Part of a small language model's weights.
Size: 14 layers, width 768, 12 heads of 64, MLP 1024 SwiGLU, vocabulary 32000, 90.7M parameters.
Architecture: RMSNorm before each block, rotary positions, no biases in attention or MLP, tied embeddings.
Each number is 128 + 24 x the weight over its row's rms, rounded and kept within 0 to 255. Layers, rows and columns count from 0. The size above them is the row's rms in percent of the matrix's.

# layer 6 MLP gate, 1024x768, rms 0.093, rows 610-626, columns 448-511
size [ 96 106  99  97 100 101 101 100 100 103  99 101 100  88  97 105 107]
[[138 141  91 151 128  48  80  90 130 156 105  98 134 132  90 121 148 161 148 105 108 106 172 130 182 100  95 171 126 103 143 154  92 122 154 155 114 157 139 102 154 118 100 121 174  89 135 111 108 133 133 145 109 157 138 142 108 113 123 120 151  77 161 151]
 [120 150 186 130 133 116  89  89 132 128 117 125 180  89 141 158 146 119 122  97 115 135 173 115 152 134 102 162 108 125 111 116 129 125 137 158 133 113 156 122 159 107 150 125 152 126 141 111 120 125 137 151 142 124 131 130 150 126 111 148 158 135 113 128]
 [135  98 123 114 129 138  99 135 138 163 191 148 115 147 128 155 106 139 117 123 141 139 134 153  98 144 143 138 115 199 145 130  94 103 104 116 164 120 118 112 134  63 135 118  77 128 162 132 103 146 120 132 130 187  87 118  91 145 155  81 119 103 113 141]
 [142 118 128 115 125 133  98 141 156 142 173 120 108 110 155 114 126  83 153 156 113 114 154 165 162 112 136 123 109 156 122 128 156 124  98 183  74 116 113 136 117 126  93 158 131  91 128 169 124  90 155 128  92  66 111 100 132 133  87 160 159 121 121 127]
 [129  90  78 109 154 141 160 171 132 116 135 121 104  94 175 163 129  85 138  75 112 107 121 165 122 108  86 116 114  86 147 123 106 107  93 152 150 125 126 149 128 145 127 109 136 144 131 123 152 128 102 128 134 122 153 124  86 155 153 121 145 116 131 119]
 [133 142 128 161 189 122 127 116  97 133 176 117 123  92 174 135 105 121 140 135 136 147  93 104 126 126 112 124 121 153 116 119 128 111 129 106 113  99 127 137  87 146 121 101 126 120 118 111 115 127 110 113 128 104 125 127 152 126 185 149 129 134 108 146]
 [126 132 122 164 109 113  84 136 101 169  94  92  95 156 119 104 123 136 145 153 127 167 150 125 139 131 131 156 145 136 135 130 119 115 149 166  89 137 116 101  80 134 191 151  88 121 121 119 136 136 138 124 126 139 121 122 167 121 131 142 166 100 116 135]
 [195 139 125 150 137 150 105 130 111 107 110 112 139 132 122 133 141 143 122 109 152 132 119 154 142 133 122 143 158 128 127 126 128 121 133 181 138 120 141 143 127 125 114 153 124 139 128 122 138 114 108 109 148 108 187 145 111 152 116 166 161 152 120 111]
 [117 114 108 165 104 116 135 148 126 127 169 125 153 129 124 176  99 140 155 152 135 144  88 137 131 191 148 106 123 115 148 117 134 108 119 126 145 138 106 130 142 133 134 172 147 162 147 123  97 151 128 129 116  93 111 183 116 147 189 164 135 120 119 125]
 [114 134 116 143 129 164 161 140  89 135 181 140 158 125 127 117 133  97  66  95  89 121 141 149 115  70 144 154 159 118 158 145 126  86 159 128 127 141 134  97 116 114 113 131 150 141 119 118 139 112 144 119 147 172 156 128 105 112 130  90 132 151 139 154]
 [138 110 126 141 116  99 177 131 144 126 132 152 134  92 147 117 162 101 105 129 109 158  68 179 135 151 112 144 150 171 120 148 149 123  91 155 127 160 112 183 109  99 154 117 123 121 131 125 133 144 119 108 107 113 161 122 104 125 114 100  87 162 106 115]
 [117 100 129 142 130 143 154 107 179 100  82 107 108 130 140 128 120  61 159 119 164 133 122 142 122 106  89 150 159 128  99 122 109 121  94  90 135 176 132 110 119 100 148 130 105 130 127 161 151 118 127 162 109 126 129 116 153 115 143 164 132  79 149 159]
 [ 97 120 122 125 139 124 117 177 152 125 102 119 156  93 146 175 224 103 141 146 120 118 184 147 144  97 126 141 132 133 113  84 134 124 132 123 106 147 131 142 110 133  84 121  88 135 139 164  79 121 142 143 134 121 113 152 114 140 116 132 114 124 138 145]
 [105  68 103 156 118 117 142 170 155 139 114 120 132 129 138 112 115 137 143 145 132 105 140 140 132 132 132 136 149 135 150 112 114 131 137 157 124 182 125 168 133 141 124 157  88  89 104 129  93 116 105  91 159 111 128 129 146 117 153 126 142 149 123 154]
 [140 110  83  93 138 162 127 153 116 174 125 131 140 132 128 157 116 109 132  95 108 137 138 125 130  82 145 141 102 126 109 155  91  92 140 117 115 142 150 122 157 126 162 141  78 155 110 116 130 103 162 157  99 131  84 143 135 125 119 132 143  91 102 111]
 [128 143 112 133  76 111 138 108 136  85 104 166 145 129  77 104 177 120 124 158 146 136 120 143 143 128 178 146  87 143 133 140 157 165  82 163 138 115 101 135 152 110 130 139 127 114 159 150 164  90 183 110 124 107  99 119 184 149 160  93  82 136 181 128]
 [128 136 123 143 129 179 103 128 127 120 140 106 123  59 147 131 119 128 137 116 108 164  73 122 109 163 133  87 154 140 127 121 116 120 150 106 154 131 189 128 153 156 148 134 124 139 103 143 151  80  81 136 133 116 169 140 177 136 148 135 148 100 191 136]]
# layer 6 MLP up, 1024x768, rms 0.0971, rows 610-625, columns 448-511
size [ 95 102  98  92  96  95 101  99  99 104  99  99  97  90  95 104]
[[155 166 134 156 123 141 148 103  94  71 140 123 153 151 152 123 106 127 142 125 125 129 145 112 102  97 108 122 132 158 150 154  91 124 129 112 144 112 116 131 117 144 160 144  97 127 113 104 109  95 151 125 155 117 101 136 109 116  98 155 122 171 119 118]
 [146 113 139 130 149 111 126 159 123 142 128 122  98 130 171 134 130 136  87 172 157 153 159 154 160 144 101 133 112 127 119 156 117 147 145 122 100 141 121 122 157  87 119 100 153  89 110 171 116 138 108 178 123 144 119 127 151 165 135 113 112  97  85 155]
 [131 108 130 122 153 146 135 160 137 137 128 119 116  96 146  80 149  89 127 150 148 145  96 134 136 158 147 102 145 136 129 131 106 132 102 133 121 124 122  88  99  94 122 127  85 128 145 173 161 120 153 135 140 134 116 106 126 161 149 114  92 150 109 113]
 [157 122 110 118 152 140 190 120 134 102 129 153 149 113 129 123 128 149 101 100 151 139 147  99 118  95  90 123 131 108 131 124 123 142 120  79 149 142 133 102 142 145 133 142 127 129 103 137 138 128 112 129 150 140 152 150 145 100 145 100 109 142 127 136]
 [166 184 126 119 138 140 144 113 120  88 105 158  67 131 135 128 159 133 143  93 193 196 124 138 121 117 125 122 132 154 124  80 128  99 146 116 133 132 164 151 136  92  88 132 175 128 152 124 104 124 116 140 117 115 112  89 130 127 109 121 138 115 142 135]
 [117 139 107 126 141  85 113 184 131 136 155 130 129 136 156 109 116  99 114 126 118 153 125 151 135 111  93 125 157 155 111 106 138 113 107 121 143 110  93 144 122 134 146 139  86 179 140 110 116 132 123 128 127 133 107 127 144 122 150 106 105 149 103 104]
 [104 111 152 131  87 131 126 120 138 153 160 110 134 144 150  84 120 125 116 124 116 137 108  94 109  89 161 141 102 147 135 150 145  95 116 136 141 154 149 125 121  94  97 130 139 149 117 173  85 119 169 163 138 115 153 136  98 128 101 141 140 135 122 158]
 [103 158 111 136  83 161 144 142  94 125 141 114 152 122 121 129 162 148 116 106 149 119  97  99 122 143 116 142 106 154 135 134 105 143 138 146 150 151 118 138 129 130 141 108 144 144 161 128 159 119 124 108 125 116 140 194 127 125 129 112 119 101 102 131]
 [ 61  93 106 105 134 140  79 104 107 124 158 136 145 106 119 166 112 165  95 110  74 100 135 140 169 140 125 180 134 122 112 155 142 141  89 121 171 148 120 133 166 140 100 157 113 142 130 174 103 152  96 174  96 105  59 153 104 178 101 110 118 123 153 114]
 [ 87 107 145 101 128 118 119 104 132 129 165  91 163 128 128 103 132 161 192 132 173 129 136 127 157 120  99 158 106 139 133 113 149 131 100 160 133  65 151 194 148 144 172  80 106  90  87 152  95 132 119 140 113  92 136 150 144 160 148  99 144 134 129 133]
 [127 147  94 124 117 143 132 120 122 126 140 138 125 158 111 141 103  83 147 177 110 150 114 127 147 149 119 129 121 145 135 121 118 122 174 122 155 136 104 137 105 133  96 153 122 111 116  93 134 153  92 138 142 124 144 135 126 159 101 130 150 121 114 142]
 [113 132 147 141 119 151  96 111 108 178 116 106 131 137  94 115 172 127  88 110 114 157 107 121 117 117 104 167 163 126 115 111 115 136 127 130 145 120 142 131  97 190 190 112  85  88 184 140 126 150 157  93 130 159 121 145  97 122 109  96 125 130  85 124]
 [114 108 152 114 116 130 100  99 113 132 113 141 143 184 150 107 112 138 118 128 105  76 134 152 119 117 135 105  94 150  99 113 119 109 116 111 129  99 147 106 128 128 122 129 127 141  93  83 124 151 121 111  75 159 160 114 137 137 136 156  74 129 114 100]
 [134 156 155  98 100 112 155 126 157 137 134  89 156  78  99 103 171  96 143 145 146 118 132 117 159  86 133 149 140 116 104 180 149 109  80 104 165 148 140 114 124 137 164 104 114 100 176 136 117 126 112 184  80 148 111 111 146 143 154 159 117 121 152 157]
 [122 153  96 160 183 119 164 158 154  68 171  91 123 139 123 145 161 105 111  96 149 132 104 163 112 135 131  85 123 127 106 146 155 122 116 109 136 134 101 107  90 137 145 130 125 104 129 119 145 140 131 126  88 141 142 140 164 118 130 148 148 147 135 179]
 [141 117 132 107 136 100 120 153 113 112 126 165 160 113  87 120 105 150  91 153 173  90  99 135 131 127 157 111 126 106 150 155 144 134 169  87 107 144 105 143 159 121 128 124 165 110 154 105 117 130 154 152  98  83 103 138 115 158 128 108 150 145 126 167]]
# layer 6 MLP down (transposed), 1024x768, rms 0.0938, rows 610-625, columns 448-511
size [ 91 105  98  79 101 100 104 101  98 109  98 100 104  89  94 106]
[[149 157  97 130 145 110 165 121  79 118 149 140 160 113 109  68 169 123 153 121 146 131 109 167 149 131  93 174 139 139 139 120 155 133 124 150 133 116 127 122  85 100 121 110  99 154 129 135 154 144 132 127 158  92 132 104 146 140 136 140 138 129 108 132]
 [146 134 160 164 137 125 109 134 115 158 131 165 161 127  93 129 141 165 148 124 104 144 126 134 146 146 150 135 129 121 164 178 155 164 152 134 140  99 158 118  92  77 122 134 154 123 109  99 130 104 104 149 122 172 179 109 122 114 130 149 113 123 142 179]
 [ 99  85 115 129 106 168 118  80 132 107 117  93 112 142 117 154  74  94 121 148 129 108 130 142 165  89 131 138 137  93 137 119 134 132 127 103 139 147 158  93  99 116 104 100 157 121 113 117  88 116 143 137 125  59 122 204 110 123 163  91 138 156 109 131]
 [130  96 161 144 107 124 136 137 130 144 100  92 137  92 144 124 160 126 135 137 123 126 149  87 153 136 184 168 152 180 151 104 128 130 151 169 159 125 126 127  94 118 134 138 125 105 135 109 170 131 143 125 136 121 129 135 146 129 145 116 124 113 193 156]
 [ 90 152 118 157 173 162 115  90 122 136 145 129  91 110  94 151 154 104 148 110 175 190  98  91 126 128 138 100 170 155 168 156  98 114 125 104 116 128 151 155 132 136 132 129 132 158 126 160 175 146 132 108 129 171  97  67 130 116 125 131 142  98 103 168]
 [105 129  97 102 144 125 143 145 152 128 103 100 143  90 132 123 124 145 133 149 126 141 109 114 116 133 114 110 143 117 125 114 103 114 100 107 122 143 141 117 143 118 165 154 115 124 165  94 133 124  81 127 140  82 132 106 154 150 160 180 109 164 100 147]
 [109 162 153 105 104 123 114 125 140 139 170  98 131 134 125  21 171 119 134 155 155 162 132 120  51 105 140 105  93 125 140  88 159 136 161 145 106 112 149 133 165 141 141 116 143 154 120 123  93  97 172 118 126 163 151 122 116 129 130 137 168 125 131 141]
 [ 68 149 105  78  99 114 149 168 131 157 137 111 171 106 111  97 133 111 125  78 114 203 145 121 110 153 123 134  95 134 122 129 108 179  89 123 156 114 170 134 167 116 156 120 131 133 167 145 110 128 103 134 133 138 131 166 130 127 177 144 147 105  82  94]
 [ 94 136 116 155 152 119 110 126 144  95 169 130 100 108 144 127 155 133 116  86 131 137 168 126 172  98  92 131  85 167 112 133 147 118 120 102 112  94 129 153 118 125 141 130 113 126 108 156 131  81  97 130 129 148 157 146 139 116 125 112 151 162 136  96]
 [109  91 132 163 120 127 135 130 170 152 125 136 136 140 122 135 144 145 110 170 144 139 132 107 144 184 130 111 111 117 132 107 136 141 123 135 141 116 114 129 148 162 127  74 106  61 112 179  97 142 106 142 156  97 130 147 132 128 131 114  94 128 105 128]
 [117 130 141  87 116 126  76 105 171 124 135 124 144 126 135 103 105 117 119 145 127 144 114 139 118 122 165 109  96 187 136 110 118 158 135 168 149 166 170 132 143 148  96 118 121 169 155 131 126 176 112 113  87 135 138 135 151 131  97 118 173 105 106 130]
 [134 112 109 111 120 132 107  92 136 127 190  90 142 118 137 134 154 116  90 179 162 140 113 148 136 127 170 149 193  98 129 108 150 131 144  69 111 109 174 139 149 119 139 112 108  99 130 140 109 151 157 120 144  77 131 116 106 143 174  81 102 154 118 122]
 [ 97 104 142 144  98 102 118  70 123 117 101  87  99 125 123  64  87 172 140 160 114 144 133 115 163 143 128 113 118 111 167 121  95 125 163  81 125  94 116 141 133 120 144 117 117 191 104 110 146 116 112 114 116 137 141 130 161 168 152 169 144 151  91 102]
 [114 100  84 100 125 129 107 145 149 156 133 150 125 163 165 111 128 152 151 105 105 122 106 111 146 168 107 140 113 103 147 113 142 134 144 140 118 128 126 152 138 100 108 127 137  81 115 106 155  88 106 125 136 101 156 135 121 150 121 154 155 164 131 140]
 [ 78 134 102 104 142 132 124 128 151 106  75 110 144 146 127 114 162 115 137 150 129 128 133  96 121 126 129 114 145 134 114 143 156 127 154 120  97 121 123 120 152 103 157 124 109 141  63 162 134 132 154 106 123 134 104 101 111 103 168 150 142 110 169 176]
 [141 114 134  89 163  94 123 130 113 153 106 123 140 166 124 123 130 131 106 131 131 115 128 148 119 126 144 116 124 102 153  74 120  95 132  91 136 148  79 198 116 149 157 148 174  63 136 126 106 156 134 148 172 104 142 108 117 130 111 115 176 147 131 155]]